Weights of a small GPT-style language model, trained from scratch on English Wikipedia.
Size: 9 layers, 12 heads of 64, MLP 2048 tanh GELU, vocabulary 11226.
Training: a variant of SOAP for these matrices, 878M tokens, 3349 steps.
Each number is 128 + 24 x the weight over its row's rms, rounded and kept within 0 to 255. Layers, rows and columns count from 0. Numbers have three digits each. The size before them is the row's rms in percent of the matrix's.

# q: layer 4 attention query, 768x512, rms 0.0307, rows 751-761, columns 256-383
# k: layer 4 attention key, 768x512, rms 0.0304, rows 751-760, columns 256-383
q751 089:168085139159108113152131126122150142138139108126139081158095125124151161136132125108092180113147115093144090150086131127160123106135114133098126176122131132122138136121157107137118123117122116139162139072113155154163083120142107113101131146165152127121120143106129118150091137135102106104113153124102101139159136106100129139162131165124138112155131161175136111094095141137102122179139
k751 091:139161113123152169135121148116135157133160113141149126157139122107089109153134106140107116113131127104155118193091147137134078135129142150073113148112135149128113093104107128091121168085148105189159110145103127170176126123142130114071168113114111126157134134117113145169091088106077092095130144161070184126127126133116152112135092164145149085141138131159126133107108141118144126125144
q752 090:106128117098143123132097109158143089094168123152136093154127139134150106140120153097095124141087149104155132140147133065086149168137150176113153114162150150196112166141098146120099132131159141096107131135142101140147173129152164151128139133121122080137122123154103116135115157101113107167095096117114147113155090118127149206098139129149138130109102125123105180131113104156100130124139
k752 091:089163118176127126090086156152133056099138116102137138142117138118129150127098128119113099068078158123107130132146142123089118131126121154118125139143172126156074134130112130121146149076193147103168134115163102141145140110136119160133112122128112140159119104136192125135127159121110129131123140111072131090140122153132137156096101122156095144090125094150127127134148117143122100142133
q753 092:124148107108169116157124141110111150103127110148151116189138142108107145083119148092090150106129154158116144109141079143124121115155113110100142142115137168099102085131114102111128124100142094169125108119111137171108114106144122121168133087140099149126159111140158179118118133122099131157173154168147106126160119102130111084156132159086118099117137098144151150094116118095161130135128
k753 093:101095121150132078105118138065110109092114054122115141135156159093107141125112136098120159117121168105135139141099142144104117136149126104123103143118164123149110125129099136071114138104109098155109135078070110183118089159142139111135143103124125176123136112125126156141081136128067135170145113122117100096070107090101131081179149109143103110087118132151147112074138138124135130097144
q754 093:138149122142128126119125097125104158154117126154137132127099122094118148137086111158159128129095097117118142105131111127085152153098094130124153116118105173134099107149133114134169131158141121119139153168118128164170155120142122116125085068094118108104101107094139131124112151128144137108156150124136131114103112104104141109133093169090163150085110124148149132150131135133118123140137
k754 092:108174117154129122112145149130109133124190096128125170153083131088121125130116122128133121128154143162123136097079105132107141153140127150092143060126125115141139149136123114166161129159139153125168117156124122144180117131133098104130122127158134160164140116124110112116115117144162107104117127152149161140112110140153106115132130126133161087106150079082145113153121111097107133158146
q755 094:148171167108139085162139125127128111132098096152097082107167152094106118149153126136096096159139135119093183115185115129157137162152139125166111086133091126124117133146135149113123126076146148112174107121151124072126151159165146110116157130135134107092157135149087116089109130142119088160172098151121105099076142105118113139140106152129124120091110111072127121119082126163049131100157
k755 099:130157078128116090126148114149156123137151117118144083095155130132109116121193120145123103130195150072110170125153102136161094131110168101149121138137103134119111158137085114114130130066152097077156114133170153097117149144145117131063155135120147131125186135119133136143115127145112064141135133142126105104078151087129115155131123150112135086127080107103143153105119154102111122107145
q756 097:133170153142151135142145141128102130137130119147141105093076121111142083107136164139116095150115103106141138114128177147133159126165109138165135154140116139132095083171145121125111190106153135115134108100118123127067129101166155103108107143109106121105112142134134129120116119145131126142117137123117085153130144123086143096066123144101142128169120146138130101131119129160088073076112
k756 098:155161143149121102177117172118112164155173103117146145142099141121132102121105162114129106097187144129145160130127142130168104134177120133172142162109099110151159131108157120143144139091123137126100101147068140098087143112157105101089130134111088146132136116099145149109091143161134146121139163131125127139122146148139094102150092141094132124147130138130095113115113170156132095107112
q757 096:143164140115144108126121132114093117147133101103131122132150149142123099123119117117193106112099124089077142103138177141111106113137146138141159083151157130134114168137131130085125158110106131133130089124119120096100136097109096120104176085088116126160126111147124151109106133134175110142120164147133154108121099120155163147127128135110158105085136147153137187138090183099154104080124
k757 094:132123096138153125132130153102141107146134162125162144115147111155156129113129137130145119138119108122085137115143151096126125153156123178160137098132201139122111148168119100125140123150131146097134109106154112137147131123125093130130129143107086146115112150151132099106113157144153135143130145144125090087146136129134170168100158144137122114116158129101092157162134133112102142044135
q758 097:114085134105102112140094139117119146088110168103115139152148088148111187157098128153115142125140129175149107113118163107137150128142103122115137084121114135110135090116108116142079107134135113143139141150149114115128166149127118117160131116133104113130178123111130072168134122119123104125083155101110120116146119178112090202137132072157103088169185123100166117115097101139128148123147
k758 102:129143092118121104123111111136127130105139126141119136133138110108124134138156107156140130117111125155118139117104171138120152113132136137097115118185128137168125110102086121135122146110108142161111129159117132164084176115102127144110155135109123076128141137095154128181135168154146126078076106130146151192113118139121152165139111089126146095178153111140125091124098184147152134128129
q759 092:136106090153109190112162160123143136141155123161124150089128134183117094142156132108158148117119121129153121145185093136164148123127110174147135119138110129124178088143174129105157162172154126161128139119139099135146147094164151096129115158126125134144130108123122135119081132123098110123126095130134113137165137155164107134115154116116157151132106179108152121119100125150150091139112
k759 098:150142140141144142111163152111123113097122119116112144105165108124126136128137129091100148112099105112159114132136119156126137101146139115123146096152072139160149113187079126058136126132153149114087096124100126167177117126132176151099103152126123133132123128136133133136115157114131093157156090171122204131108115099173109157136082109138117111112083117156125124153167117140165116139104
q760 091:181071131179144108105082135191106129158134122174132125123136162128130158123103146125127085173113130170102143103166126138152145130153110113116158172117104103116127129133149127099093145143118145150092118136110107140132127103122138182169166163139156090144091162104131115107125145131122098106144121146151141168078133137089158089108115157142123116091113134142116138157108138142093091128123
k760 091:146147107201167124154087103171134145133101092124147105160109151149164130130103139133110133148083121133110115092171143127146125147081117092079133178148100138119159148163129124106109167134150119111104136125135114090075142106150143147154123147138148170137104130142186146089124104132119107111115100126128135131089109156130176096142133145122097138103111128141131145154118146150168065117145
q761 090:138066140096124096086126149137159165103134173143151079161125117135106147128096122136101087147116137123124149141134123130145117144117134131159118127143112116114123129074128146133128095101165131110102147166110126100106133149167147104119133150124139132169115115101139135143125183165141166131149162098114125139131124120137125128153145175122155129114144106157115087135112146140143166130137